Weights of a small GPT-style language model, trained from scratch on English Wikipedia.
Training: a variant of Muon for these matrices, 119M tokens, 8053 steps.
Each number is 128 + 24 x the weight over its row's rms, rounded and kept within 0 to 255. Layers, rows and columns count from 0. Numbers have three digits each. The size before them is the row's rms in percent of the matrix's.

# layer 2 attention query, 64x64, rms 0.368, rows 0-63, columns 0-63
074:158134141133096094170102127119121093155144123166114131144119148126145136090125051103117154132077135125116144160151101155121143120086136088151156115142162137133156159125135121133125127102115170
090:122150119129141121150128083100116114091144179171142179135104162179131116078165132132128095125142125121127110115164126115103109150100148144124161145145121100127080146157159124139154125154143111
074:108122118152116106124141153110112107137071119177120142154140154125141141178104154120142079106105119111167148116181116112124122152142127155148152153159117120126108126098150109130097107161071128
081:146099178109136112117109139144098168151132137116155130136130123072164110130086149148115147121135122137099104112179093081162147105149145131150119117123146117107134086122116138152131187147101114
104:100140126107096096115125126148119140152156108140139168105141167073138109169179139099098102148166144143148132122151142069128115147165128157149120148102104097135128120155114121133101092119118110
069:117082122109124188129144143091154119102128165108143149110111111152138081106126082147179158136120142123103150126124153085147161103112117120103152083156158152139138151140127149108119110143123149
095:169104145162152162162116159118149135132130137118100102154070089139114123106121117132145142119106121091103130139116144177192121095086130095099137128167140145101117127123106145137139159141128143
091:115137094105095095116106099117119089126116157175132169138145152125132175138135119110141115119154134138134125143123090066071115160132112148138134131105103113134170151163142094113090132115145150
084:150123161115147090123129112102083132122101161157137148146138171058130155154112096121140114131143116155120139103134139112111137170126127132190144134108132097154136172129092101112097140144118153
081:137099114149095127082126173112179130083114130107164154126126135079130157149076133144148131142180093149115139136117103095119160117153118129153125115128136121128177137131123100169143133116138108
057:155133088153106117154125164087143127145110084119106114119113130126173108144156102123159125120082120140146112121100094168133169110155105196127146137124123139118123170159107128154140107160124123
102:111136110097109101124124139102104122139138150121181135159161154115085118190142114135134106146124127165156150139103137099078135154155102159176122130103077132140143126131119115141109083111119119
070:116161096112083117126129139137126117163085131117129145135140192097158144132144123098139124136129094174154124154140144111089105129142093158145136083098128137132189142102153126120120093112146108
078:124100137070085138099153101127104130136150140167107205128159166064124102147147132103123134117140149112135143112146128104103131125143104153139112118122114096161120164139125110114103142110128146
046:164152155170139154147100174178161124123139130163114139133147081120116100107121148122152121091143143080115145129139115147129141145138165117114108118145177169112144114110137130098121136073129153
108:124142113109126136073096104116116139133130144157140127123145143096134150125136149095146137124149135159145116123138101047068165116171154134155112150087130127175154150137129117152118120112147105
110:082153099165140108162101148134162126116157092081115092141084106173124130094094109133127119152143112130130146145134109171150129143130168113086136146137127117079105131118149127148130143141107157
077:103160134094109118141121141127144119173141161115151124139142159115125102168164112117107139179115124155141111134097137089147129092120094151171136139139144078130087156136102157174116128114110097
070:133092143141171133134137120173122134115128159114137093120142069127084143123117166126111107087165142132114140131138093117137132150127167076068118138112116115154116119117133113077114160123118149
099:130123151085123119142148106117054136136111146166145162108168173096150123145168147103125120111108108133142109118153137087087123138142136143154139127098110102172158124109122124086098116137121117
081:126156155151092184139133146118097123149110096135106130104095141098125090139127110140147136127062142102121120126124153163104135162142133145165107109124092170096150146112118164139128082141144107
068:110110120147103139172132103103073093112096178129124120142118139135143140165115084143176174117111096142105085108133128108112162128153164104139159088111149108119145139120109123144131143134101117
067:121078134129118092125135112167110109092144143170104119098140138104120147115143146127128119128163135168143117118144124098110141120127118090155110162119124091182134182185126097112130148098103152
094:145169102110125098157178138128062117108148100120122165111108158106123103128148111095118112092143100109107110127161142149158145153147159121149129128139096125101119123148181139145161104118103149
092:158148135166108148130163156107135128148073158094115116088122134158084142134109113135136122148094107128104126133116108175149155145122104163101125097137173140113082141080108118098117122137130145
099:165146167134154157119090138163145117107128101111145109086122116131143118121132139071140122124168141093113165155131104178150125117081147121086132121094141131120074125119119158113159152139134134
087:129134160124143105116105133111076128101139161150144136106103138152164121106142129110112138145165105126157077175155151135153137075077110137107113098101132115112127112129099154148120174096138114
085:125158126086117070133165112132100158111089111127133110100145149143167146142137145117148110130157088152163111159152153129131137108097087167157159104117121090113158150155128141097120134142132154
064:121166109115095135165116130100116146125134109108120140101163118065108099139128122136122164132111141102123164095109089115139187148141109179157156118139139089117103109146150148104157140147148140
090:108142132091116130122102105121106137102104128147163140138127153117092167111120157097123127145166128143154123139148106105061100164128100145152149142111109080139097156160140122090119101180134129
071:162083154146111101080102133100112143134102127162119168143138123105186099170125141130133129102113136112113122108064107095122135115143100157148127125102131112130158098094111104108119158130113144
077:181149142142107097142120135107121126110167130156132158102134177132099157136124120122107107121117140127129142156138106145073109178135153085091111099132119168117186141082119117113120143114134134
103:123075122119112159132118108097126129101183115109096190109136136141100140118128132177158142142155145136129103090142117122134169149119144150146143115157134129077104134136142094107168109105137157
109:116104131145116141137070193138127141151129095139148090103134111143147137113118146100147133118095118125134120135133161126114148065164160139110179159104148149135162099124091122136133091122114104
102:138147107137131102152131123126110158128126110092169069137147120153104163152138122144147114122138075202148125169150148151136104110090116115146124143118142162108148110119157146118151087104123138
117:143096135112133133110149132160144166119127088150129137118117151134143147163180144146154109159160133113150129119144196128156104078141106148077122149135118149156112110119130133081104092145106125
094:146171117176100123143097166117157132100118150146140167142083086151132125133129138116084151079112119175127122130097101116097122132153128147121115153132110133126113119161122101114162183133135105
134:171138132162131096104079182118135117130158128145129113176134089111131115161118117078156147075112104137134145139145129141126154109135141100122146146122114138104196098145128113137133131121103101
114:114089125069141172125172118098164150077168104104150099168084102153115152135148113151120145128143112155114121094083122119117151147114142152124130151122132119127115142160119126161131142156129117
107:121142113132108087176186120119065126117065117114123145167148151140117152133118122176088118109110133109132149114126114159141113159132118145104163117156107164109119148134155139107101138120115141
121:114125142146119171143120128109152135127127147095123126119143142105112124170126119110080152105119134159077117105114092155125144180150162158147124131151131157142048143094122115159128112159145117
134:124150149173124139088143131137150141151071122130106113086130129171135095149168122147108128142097143164135112139112112140097091130165101149133093150085113138177120145098125148114122137156157102
186:103169125094091133108095110145100145145141107111148139134181160065145135159151134098125111162130123167165106126129129099099137145172119146166118119104128122155154126150146104129132094117106109
110:140102117129105125127129130189118111188128175144144144096145114142096116141116148137104115127123172128153167120135142131128075125126083110165139156159128120155073100113099119159113143109127119
088:137160101136118114124142146093181100109156113134108140105163150156123150139134140129142143140129099125134141131101104132112108076136122169182150133115147078150122150095176115105107111151115178
111:102117135150112153164121117156117117133151158160118118112165142122071129155139129104128094134104108110098120147191165117126127149111158094123138141155108122148136132118147144052085131104132128
100:126111151132117117141100123142131182145154108128151079128131166153136145197079117135143140129099129148128127104117156111136097112099179156142183135096130122120184120111150141122123134116133130
107:083138065127108143143144115132180144142153127118128102121125140157110120109120157147151104131136147090119104142126063099095149120171139131133142116150135072153106122150154143156133088141128144
093:154158119121159136124095165150156159134095130105143113134140087083120134121127142089166121094179080107113128135137114136111144100102149158149101180146139148142099117169149119106128120130159127
106:104101072145105133137144131106149125128141117118098150074160160171085102127135141172143103136112164102159152085133089097127138154138123140124138124161114139170107117146143103129162107120117113
176:103093122163166148096156116135132136093099133136107107131133107115122167141074171154151113096124126143104142091140107135112133148157166112112118119117131159158173103092162092112117150141128160
115:132150198118129137147095159113114135129144135158164113096127131103117116112150138088167117122089117097108101138162111097129141110115141108091146107120111144147176100120099155117143190130110131
096:106104115132129114132141137124121101144140154100116156106142147146098093129099124118123080117113114097120141170155122140107123177180151134136133167060102125124135126090153174161143096149128151
108:132162096117131087099148119124153121077158138100108137148155132153087150121154122109150084098168121108141113153124116127121119124147152156113139181089122134108109164130147141119140093149129187
115:113096146115123139146165156132114134116079135163160115147073107132114154107110128149142115095115123170119159157145159180088135137113099107159140121131095080162136126121104123118100126159106121
100:133163160119116092137158143154118127142164115167113123159139099134111129143104122166131134138118143159125148131106168121137100152134101105157108131134131146104167119135108149093076172078115072
105:132117125124123123166099151151085184138118116162155115194090128106151115141078150129121121097148127167107131101103133190137128119128129117113126115130100133104106126175133115128126165106108131
125:195089132103118116135103159135096162144144129154137082174084072107131133107124112096132165078105141138122114139135127126129145133118165138122147149135125150113165139133109150114104152139140100
102:123137132135145141099115145122105121135126177135116107155137090091133089091147093144153140156169170145103119112116107079158144137088148136140112098159202117124123156135120114121118117106149138
112:135171103117137113085140111110125115152112150075101145100178142131114119127116128143127097155128145134162118122185118122172176136127110126120104104139164154084123123092157150159138100112151134
094:126154077161098090157129122130100115131114103118143128127160168163081140164087110147138085148107148109153154159143122146142098094165133133136169152125094157130116146099129139134103112124107122
086:149127112138147128128145135111114110112183133143133119119157124145130052145123144101164096146099126173118106101153129110123153087117124092112119106101153126148157108117136195149120163136109103
122:149109162110146123161083133143132136148121154162130081171099065106120137089146124134122157103155109151127130126140139126123134135096147065126116141118128114149134172174131126100096158116113133
090:142130159178133156111105154108123118112091135136095149140131131125129150119065066175121134120092128126116123116115120145114123147142128172187111133130079145126146145143127112141094166144123099
# layer 2 attention key, 64x64, rms 0.322, rows 0-63, columns 0-63
089:101116187120121160100117118146134119149175138144118123110116157101153158110112199137103124117118095147153109085137159141124102099102134127168114120165098155145093106137139107147153130151128127
110:083127131162106132113139139153157128112115110153125170106140119120153141122133149161124145129091118157130088089165094113143135165163125104089097123188143119151120115120151092111136170143164117
093:111132112176127148124169107106157071118076160133144140094143132118118104119123117093124142117132168107181112101161115133134160161113102129132120174130096126153104128140146101121132111142139177
148:101147121122118125126159156087163125094088105085111154117148141131148137130143153138106110166143098099140091123075163143132163161172093127116134103109127120126136069126140117133161131153109121
133:133138138179162156089104119166145136143132165132106095098146109149114113124128143136133151110161134127101129132134114113088114080133170095107136150095174107151140143117120135114097121098178086
085:164137123125120088153077155115107181112178164121179125132102126131122132161160172130102117101123094135139138122140139124108131091075132119131110150131135154150114149117120136085104143112126097
100:145127138110089146168128140126116107159157098146136116155100121098161130136181118150125121170114108156152086115141153138152124158109076124133121101147122120157182115121099103132167138086140110
108:133106082135126148130126152101149120150155123115143100116162102131131109160117136161147132148085090161132144097109113114152156119129151109119057135152087123130131109126183089137174131121153139
112:112101072146116119109118131127144107096152094125120149126112103102135140136106141130202189117138086151151160114141149118142130125122095115168131103135157156139132132122123114067122116122114163
125:182140094137145075117139139149112144104110150151141152124110098141091138133104106132126142124186127100123158170150118103126112109113112102093143188121153142117119174123113164115109114116152120
078:126127085080130097150129137097109149120171115122181110108122151116123101189152128114170093136132111150163113126134124101092151121122115166142090112107127137126124115134120127173135104111094091
157:161119138134133136119098116148120122132137169160146087126116143160077129115094153120176122106136124117112149162161135113096081081119180108148132150099157158119124169122113153115097119110142142
105:162111118117136132121099102176126120157145155152129109117132131102124169061091153085141120105153132124123125138163116145105093108141204131120143141126137114124123168110106136096125102122130163
090:113134104211118096115106119101132137132116148157072137145135121129107145126094116159162147135141123119145124092160153135124159094149171110106109130125098109115145121113130133114151161091167160
069:125126124134113115127155134158136128110085166111096149118170131156131105155109130149112107114132164139111112132078125147168149187106129137136136130146140149130116170118076152149154067153154137
105:123153114188138108126093121134158091142061134115115098148102097156113158112069149125171155125140129108113176130138083113118149125128108101099151125136130143151123150096122132111129144132138126
116:122142099120111132133100150071136109126169134097160149093168142135131112105159100111172101113134081157162110137078102159127127171145146140146119136155105118136113114155126139125147084117107142
095:119114110108090172129110113135109128119129156115142113074145165103129091108116124103166130146147124150154128140152130105071115119180127081168137106107134131147141082163122126138177122108127131
084:151097134177139139134171121163107090104113139135070141164111087171116136095103104136098140119153169085133153131124135166156130112128100119093159130129133130110109144104109108117104140129127154
098:118130146157122128152139127107161128122093160087093136119157114106133102123082154134113097103111119110112118077111117154125160166171154108188156108134130130156143143086141116152108155119111157
109:093126130140064097107137113119147114119108105135121139118160106106151100144156143110083123116120130146102105102159146142116125193159117148127120146109084103130129192146138114097164102124129143
111:105137076081090125148141160098126125137191125096145144108179133111130117147106121146146109130120144106155154124099129130118150159124102115162105147118101140131100089145131118147142067138099137
099:122141159113142147153118125175157140108159170140138107140092076173103142119114155170120108102144128160148142139142114141106114114096145079121096124116133109107114142119138123098098193131109143
084:103109109117130119132143131155139138115105131144130108127122142134116115154145181126126182151119141149122107108159146065117124154176146174093099145093127127122169145117092130139163099080133096
108:144094092082111136129132144124130162135120159123181128121088119127072150107116076108127122140126141126103128183122118126096147101116158139131171126115125102127142138119102167116121129170125178
100:132110186096148155113142137154141096147115127080167115166136118138148081128126108151098111135121101170090089137125149103129126109079113127122135139109169115155149135137133123130154164129084112
114:126129112147120126123123106157122119144108153217128097118094116101130140109072157107095147148134100123123169099169143107121075111118161125136158097148145121144126142101129143108115147127149142
138:099126114122090157148137122129072150091127070141097127111156162084163119130120155120129124152103144136145108105142138141133166161159134139150107086132106137141121119148159093126147101138080154
126:079143114129097112136139155109080120092126112105120164097164134102102106147152127177123107160151126124159097111104153120116184132153099155144129141141107132152116102158163145136150109124093145
123:074125160136141162110121138134122141115112141104124120168119130116179121070105171126128152149086103152114093114128113121145122109153132087108095124139173106138152089102154115133158148113100139
122:105123118124089129150153124081111136101122108110128133110149151097147080149156099134138123127132134090113142144070114158119184176149096151150119165124101125146135112129137102159127089152101147
097:134139113163159108118145104126168152153123137137099125098117124155139132159172137144066135135117124135070129095108126128169079146139117116097109144157152105156125141132139120152131112082174149
077:115156137158164120120133138121136114098095166162156134100133140165127120175152123111130126145119110153096156192100128112135164087141133128122086092100116149124105129141081118153122158147149158
087:134112124096110153144121103152146122103147115130117118112162126117071140077114115084159105136174156092102159162101108157127159166134101093131111137125086141162132129142130120099128169118144125
092:106151152110089096128145106087109144147141123149138090101145178149097133152159156123127095136141139110136131108097151115100089161091141167131139153137118135146115139144121131199137090113148137
088:132159130159158087106067116155099112148179157170151112155145114157142145111103137139130137141121144120138128119116134151130109141124113122175141122155113094156124121117137091147070183125144130
074:146155114116137113102208123120118122150105126127085154102141164137133150139172154137107130141112166120162157140158146127143171128129113185137140109118127121089141139111128122087093092146126142
074:091140148125110089115146190140134100104071101127114080118138145128112125123146121158187126161115162130124124113098124116151125129149125175159149133132125138160146108149085156101128153112127144
092:132155200157115106120107130122143076131148128147099167095158118157120116160122106131098143137125152116115132153123125129151088126154096149156155104077110113118121096093133166121132150155133151
095:101123116128107092127140116101147135148153106115102120102116142159127097099142074161107115155119140118146155166132157127102070167127119125147126163100116149177155153134173110168133116104145117
089:130095109114107139144168146122128089153144153155145127116102134202115130129153151162149124137127104073107125156143138081126121105127152112108141134142103113179139120145104139110134131182090125
087:165143111095129158141162129100144142104193141122175159124083145117119121148120092138119168120134106114105173103113148144128131152130140113099103125129095108094164114091149094137126138131130088
151:132086149159160139071145101144136141120108129143101117123145101115131151129080175160132137113140159123115158083131104097108130135171170085114105127114148153157144111098143108127121170121134143
077:101145144131129114120114124090163173128136125113108096160159148163110143134093137153169124131155095142093058134144099163122148096121144136079122104112125102110172128126141123114126104116105100
079:146142134122140116178136142133137173167095168109163112157151111123117134097113153162105108107119124137119110126171142098123103069148095130122110120173133133141106167105092133132124129094116087
097:097151123144170126095085142096122093114115222095127144128144114145129124136117135092117138105139095176133134115111152111127129152114135141109136165109131128130161125160141088157154125102136140
095:158116133138113114155157133126127128099159152095163117104120153126141177081102119108168141084131127103100143158103142162108180145156137109107123153146120134157159106130116126174151149128091151
087:135162147170144165183134123085146120116114134138114121137137149106123130118147164136130119073105130106147100130155114132157157108166157077113127164119135168118124126160107131080109156134093142
076:079123150126133085127137121113134108143154131156136138150093131147118155104110124136109151131120147179165097137165121128112139178153079107100111088111062142085153143134107126110138126118114135
094:115124118183133137137156123103102099106107133136103167164143136094147097173077117126116170115076132108071147136137157153148135120130133144161097132115138160094144157121100109128126134139133145
160:119118121169139152140161156110179113106109104080094108128113103162131118140124104174140139131120107100118141117064137193172143133128103123097102124154138151119114124116136103135136132147112155
083:100082096157133142144105123133116157118135147102122114154120096114071081098145114144110129140170149132117143129139142122096167101152153147156148142151127129149082119153099097127159087089139114
079:075094138121121117128171148096153156101162117128132157086103112111128140119134124157137184123156130148109132121100142130134093093135096119145097163192100124120137164121102135098121138130151143
082:081142095120118128172134156078190122116135099154139116084095137124117136147142137160156130145159146120152109090163150124106124123136123163161139101139126154134087110098143123108107105090120131
102:159122131173122172109148101132118096116129136148145121101144168137100085175164083139100113136093176150109104103118172150117112144147128103114156113153130126165135131140126142145150151122160104
072:128118133112124107137122100146120092144137154120134118142130122165132148137129168139152139138138097107135125095153152130156040136106101101101160125126150116150106139099148073080162109160104127
079:139123139139134079093141100120153123146145145131105117139170157150140122104138119118103141120093116148138121142090126088126143141124106103150086130165156159111130131103127196124088111144114061
076:131181098152113115106115136182145107135139169106104141091138074131093131126136172100141066144109109164154121139132103109150127142132105111131152127148167126169147109112126149119140144125151127
083:153156091109139157168127164125177114093113120126161168135114122137129129135101147137173125129126106112146146129155103091119132135133115132116141078122157185094117109169136134089149133137154084
072:116153123082101067115149139114137158119206120168129159136125093089124106163146113144126139125138125121091155140109127144146095165119157102114101132150110139122151128132160132106125094112115146
070:111159125123133135135074142092131123159150169087158072126159143144112125093108143157165138115162107133103101136148102112126133166095116113167126154133160154145126162114174130135119126097135132
078:103135138153142098141103125150114140135147113121169123119154082142125138157127089122142153110107125103092131106121087131167162142100159183095148152102133110165178109152146155106121105139134165
087:111160084092159102125175112127144103123138113088161119121162131160087132120079110161117112159143137126139120152129118103151106138164128101142154152155126121103101119158110146174130080105137124
080:144137144131139144142198153133139141122104149125162166116097133143162096154114122112091112134118164129099117110072152113121112097149108122120151092102145105111140120082098169094137121154109127
# layer 2 attention value, 64x64, rms 0.469, rows 0-42, columns 0-63
086:164170150121143147136138131181120093096090139127132149104086139089106086147114171087151090132134105106125148166139157123142136099108127155149182124136127106102126122147118143140101120149133143
089:139146093089108125122129116168150130121147144054158143114146111164078151136137113109127154108148131157136127128103105110108150087169147125092117094155150116132157172110154131097143136121150124
083:160123119130158143141158133127115106118157167119127143148105125135128170125123094174119123128166122163124145100095184096085119097150148158145110116124125111108106172106109099111102156110085102
081:161098115125088130145135140135101115118164109104108133114152080109103120192135121123105132136134130136181157155116095118138150184148153100103144096144140158134157128092104134092117152118109134
085:140126120092116137127137150105143165170139191140143108153122149101137171088126164106150128092087144142119122187145111119095151137131129130076111110142133129107157117141080142156114119135127130
084:139164109153156130128145137146141148139093149130151136174092125136155131138083153117150097128120141143169098167125098116062117088136123180131111148088136147120096148159094129115131129111133126
074:131091131122109136145180139131101070108143130109144172101150100110118158153129184137140082102150132119081151128163156095135109106106102147117134147158127127149113118125169112150143114104125136
100:130092122164137149125128198101146148132131180087161144112137103136081142151133148173121126128161116146159123141079084122111142142150135118105121151141134123127113129143116093113162115087112116
084:142159168153110091118138133094132066119112132134117140130093129131156085087123109129093123115105136109144131110155169167124168076129127162147148108167103154123146135126145103120144098128159137
086:150121121135096164098127083130112089126127128127107142126120168112121118102124135099131166145101132129096121125152155116156120121140123159178149117119177095099106146107112204105147130138173117
093:106102115119112151126128119112069144182157148151180143133137139137141153126100143109115104115098131131130139119186087110125131159165173131101113126126094123127138120064163122113123133111105133
090:109127166137103155130124141156110133139133121138091110083120137095110125107114122062104149145084137125135137123123160120128140110097153155146136142161171068126122154093150128127144078153161138
082:130139115163108132151119115163081117148138103089126176114135149158158056133096136111129108116115139117134130135137160153149083130089141099128145129139169127122137120143151117123123092136178086
092:155149165145096163151130116166110101140156181161102134142133148129125153146162117109125104129153106122112116135129159106145078127082144131132105166147174097123111115112099080124097111132109136
092:125149143134083131124142098101111148123140134157126173089159149123141135085108126109128125127102125083097121130148162171172097112113136129110158152188090084103152135117119139115126137146130093
076:158140137083125114129099102110096149134074111114109126132132139123112144140115105116133127138096151126139148154143116155127179118123130094114170123128120155108176133095103150146148188179081123
072:120082093089144147149115164143137096078114144125179103103159103148103132110139141162148163141132131176135141102097155130127159142156119126131118090115117088134135141129124116106170113113145164
078:143135114065124183105124118143114129136124141127159117138115196144143105129104104135148108133130173123125157107182104096062125130127117104105159132131138136112116141114138127179132114156119134
074:108182141116160118143123096095152098114133121115104143097155124161171124136142122147151141120152105089180114146127142111139159092102087124134090087112104130127111148111157138117097175128133149
079:095138098156118157107140153181148134119154094119098146103139104118136110099129095108150119125133156115109108095104171138160122166120133083132117127140073113140174172101098107128124131132154116
089:127131150144152152132131159138131124139144133110153087138128125110081171166120107132119121091192105132128155163112139126125145183160130112095101156110113175116153154137092114134100147131101093
072:107113110133129134125114154097131134126131126107124128111091126126115091112145169127149170156096070143125173100183141114161104114104145147142157127174120109166121139153146104149124120107114071
087:174122128116104115130126163091146136116123084157118136145135142109097170148088120145111112117069099153154173114143095104100154131130129165166133109143159128130162153098101119112123137096112142
088:090138086161112124140123146125118149110117133131138143116113128129119129103120107117125160121107085118140148156142136138125100119100103097128156158149110087153127136147172163123189085100103198
085:132109155163126143100108157098119102124123084136096152122099085105164133106133119162131157118135139106173116146134157141130137132087104135158127156105117205123162138143119147128150101114092132
094:140067086106129129135180130113135131085120199103165124136149124153114133160114168134140118135126128126135145129088122078095125121174135151110133129128124112108131094144086112102113125103131134
094:121123145115067156132120110151105132167143133142126166139119136140169111117133163073119130155058137120133125080150151178130099113094142146159134107132151101118103148135148124132136129099143110
092:143108115075108130110132092154121120122165098170175134119109156120130118094080145144137111138124164147154103137146122098102091137141157148161174138157182094124143150105112144115130139124134124
087:129130049145114136128148133128118110126127142113114163112070119116143123087133127125110149128121165122164144175106110133135153126152096132113095151130110163089097170115130155172129125089119149
068:154168123137107053102160131120131123077121146156130101122092114132142124113144117104142110141104133138096146121118105121112151119142147147192157129124120098146146141100081131142144098106139176
099:136084126087146103156170148114115119117138148065137089139151101130126135193125122120148151123137122135138172153139127104125178115141145137104132136101095160120129098098121121112155107142094157
092:140095155114130171105123088118128113116149148127158177120138156139086149113133093167118115108129124102094140094103155085117107134149135086146118147121138108129153116108154129186095142161099116
111:095138119119130118078145168102138166112118100110117087140119135105116132163098138108132122124133122166104147148121076134142194130100154169145143127115132102120115135084148139138136126096088086
126:125168120153108148094164134097142140138152150081142151125128130116176139177084131088109118071136117116091154133156097138109136146116156106128154146131091110137113142124133124109165132110122087
109:098147096153153106110119108113115117120143074173147130083128141129181125108099177149110135085153131126144119181114128132147134139129136154146127136145090138135117175111099134099108118102096151
099:118088155144129149110119145146098114125160094131091172100095096120139157126153103087102118143144153100133096181137120138139104109161172154156135132116131116093115172124147137141108156126111093
120:118121182082119093162128089136149088124147130128144144125111146080103148137117141137141121125129137151100146132126118143125158070096086126110117124167164150119129066153160148144131135144129152
116:125098159129137140187120135168121119108127156102122114094136148101148095149129164148152086148126147128145133155134133095078159117097130114096137116158152138101106165086143119095140098094120152
102:164109109176112153108124136157113154132141167111172144170116146141143144117092098108140150178177145109147123156096102117108106117147112096120119150091097151152133107141098099152114124110126111
099:100079113126106160123166140167112117144156122147126122160115135102141118143145111129120132183149168117113074146116107175093121136114142118125141163121137125068111136094127146109117095121112170
110:144125106082142104166118122148112133141125146141169110169126093148150097121150091118104142114118120152165148113131129152082118100145146099122136092109160175179132107138150091095165123139125114
118:091138129128160126127139126133083127114118101130112132137150130158174068107133109134195092102150150088103132147123173101146101153125107111112141117094103103133127151119116130134164134144176127
106:136156114144094082132121114150111165154172152110117099123104179122109131152118157164133125176138123155117145115116116134092135093083128137087144144122177112125098124115099113153117172137138109
# layer 2 attention output (transposed), 64x64, rms 0.386, rows 0-42, columns 0-63
082:133113126118116055115115108127088137163154163159102115134143155155147152090106111094094113118113141152134098138142103115112116139121126133150144172115127137159101165155093143160132179104121132
075:120099153154133139126112167125100142119119133139139096115137140138132140167085128151164116121104057134086123115128098165126133148152181147142110162135132131136114094097115090170112162131108100
086:140147118148115100114097142129161167143103103109084116119159141131127077138094153091144154140100098096134131115153112147158138106112139116131149152110168169082124106099177139129171135130148120
070:090118129169105131116147136111160141105100108127154116094127103155118171092085144191177094115124134146096108116114146161129123137144108142146115134169123104097109106133121117163126135166095132
076:157134140092166099119131095145140128101152052131119127141100127162160139115161126139079168124160089115166146093108167137145116113091131139110146117121133143137135118126166141093136121108144133
059:187098142082138113106141139114126123126126108154111134101145137144136085103158117080114144118118112134118144132148112174159109158087141100096132136097140136130171137084138152112167170098139136
068:134125150161119134124105092132086108118131169097095104139141119139133129116095125166084127158157141137143134121119137106139171193137124067145087125135139126134114160123131094113101145162102153
099:127119144148131135099150139138161120113091080116080109132124114127160125150134109141135150173100126145120137120087168175190128114133083125121117092124158156140161103077103124139128129128115145
080:093160089103129095172141108132107120147129171105151175150151168123150128153152127087102098147144076134128120145116140110137113138124101161156137132097135098099106132131133151148121081113158147
079:134148115108129084131109109157104140137148152168130125104145133141120151117115183067108116100148129128142151158177135108090098136153160135097157163118102090149146118113126108124111134139090093
090:118109139125156160131122098162145146108143153100135115133123070111135141131094189171133123120151114148090147065152086099131124130116153097121103127139188129115134108136153108117139131111137139
074:146123110081116055138133086142130128104161123177162125096167139143144131129159145107102089121147138155140126119157095084122113173134112102131169131124128131140150118142134137116123158091113141
080:101130133067099163125116092122088122134135192146154131129121148133111145111134095110135122165127150126107118135183134089123138126118137133183141116103090097154109139110102165163121123130127156
090:126158121132121075128070113120137146117112119119148118124134146174107176098091093143140130157107109132143117139170086133089136167152135114137148098102085154137139123130153175129150149107136115
080:129132104114119127113086104169101123149128137153120130168116152165128146130156147109068150162147165174160123103167106101076109130111131147154153111112153089147106128131125121129134105090119112
072:117080085135102121140165151130158141118149140155117143130138156170129097139124110133087129073124162126116109130128113141109076153131179130133131148141130114126066172125153112106163138130107119
083:167140142136132146085132123151146148141117101102069133144095151081164126178134103125133168145129123077131138095099135131136165100154126148133110132129127176114111120116125090160096119150138112
065:119112119179143108106119128132109132122148156138117163142151111124124128119096161139139091069126101144132110118140118067139123097160187129128129139125149127158145110127154124077124180089153122
070:123110109124065132121119143120103142128130127117138143158124143146131120146171126111076143146064145132125139113119113116123130152154128209138174139135137073100138121133090111123142091126147126
078:146150179134141128131117137114086147137160081133129113102109147097124087132143161123155086137120118139158103093155120143156142103086129137153143107126188146109113091123148167144134113112091114
072:114138146129133149126119124122194111136143095105106121114108124147156108133109141150146139165089109099122108098129126176183126093071120145141124104166157133117085091121149138152149109130134156
066:128085158124146120095133118140091136143140159148148136147151110108125134132105126118083117162150184175132119108121160071153125078097095086128148137137160149126141104131110153129120112103156143
080:085084110139110120134156111160143148116113102122122149138119150133110129123115165157105119111159123142115118128094140171139099173154171078074125147106076135107133123133144122117162163147108144
096:129100171082134089084145103131138111120147139184130151120137129129144122145194111126108128151120172166131097120089167115120106109116111139131096102107137135144169116149093137115093134126141129
080:095141134094114127153162131120143116106179114125117180115125159139076115113178108105113115143151150125123119116099218128156107128127087125111125108151108111119125111150130126142116098145139130
089:140126125157143142095098136163149147130080091102087107117113089099151156083094122125143180116141097146116133116096148176141145123146111092143114147137128171147144141129123097139128165151120123
085:150140130093123109080115121145125140127105145144158134130126152118095161118143107152122096123191141158129148137150119035088097117147140122159139149119127144145130150122134125124100108129154085
086:125138130140147134119118126165118148159109139137120137129143111111087187114102194102147120079155098115115146108161082108088115136160169144082111139105112123138134114141133110115121172119133134
083:126140136139106091124165141126113148126124110137137133176134155110143085168136120116126147148075119163135144106102168149133096064103123172180134093099137107127154133129137113117117104109140153
056:166131125149153095141127155144074125127112103140129149142128122081139143103125167145162092112175084165172135128144106131114118128120061100108110133105119120149136135154150130104137157132120095
079:126130131158110148128131135086178122103124108106141143136113120116172115112105116173136154119085090145101105061114153160153130129134102095140136117172165133113128140108170119140129122173145116
081:090130114167114123123118139156144147135115121119056095124154107127098135141094162140149123087142133119138115137124125124143144140156158130098129170145114196140106143138142064090129150118118117
110:142123156098139172116132101128123119106149138139130153147116091093120139101175087153111174145146182089113139140112154091109149117115100112151082089125124117150136137163139117089120136124149156
128:164115157112160138126147123141124124109133064163137127113109131086163129123193149131133157161134140135148136092129163134128149093095097124098135088128131115146174098139119126083106107110130140
100:146114167127126160111108159129149115149133157138144150149119134103164108127152105088113134152106109122114138109105123070158144107128126094101112136140201113112157101099096139171144123101161112
100:110109114110128121154128112128171107144102114074205108136141119125095165122099116167163149130089162161113128130104143119119128107134128102126150086101114157151157130140121176105138132117150131
134:158147114188099130153118156151109115120116121141104154145134116158120107109135100116097132108135128116152158157132124150114113190169135096153125119141066109135131165109122088096121159101120103
133:120136125157114120101100151100174145138179116126110164129142101139107133100162125077100155090123137140134129134103104145094084122158138141115125180115100147179140121150118130142127145129142079
088:105116100089117132147138144107146132091152100137156119110129098153150139134163150107115112096115094155129092100134116130141161147115142136090197125151118079127139090136169126119176120155141143
103:096153164103128113113111148145166142084145142123139133102166119165095158095094148125137149139128126120103089151123144126118119099121110115131133111122117182102133088141147175075148158138151099
121:096111105144119126153098132121111149171150121115099119119114143119116134129104169113119134160121147098126151106151098125127160152120132173134172166166098071092075110156116108168151132120118132
121:154151162098147142087092109124138143130129123106141079156091139131131154167117158123113156164122097141138159092107096164089142124091149165134136115114166114122114117086131127176127103130139124
125:133154133130139157127124126106102143113113164116160163127116124125105105118172134111116120098120094076109125163153126178113113162129097111123088136134053108160115116153148140125152131173150138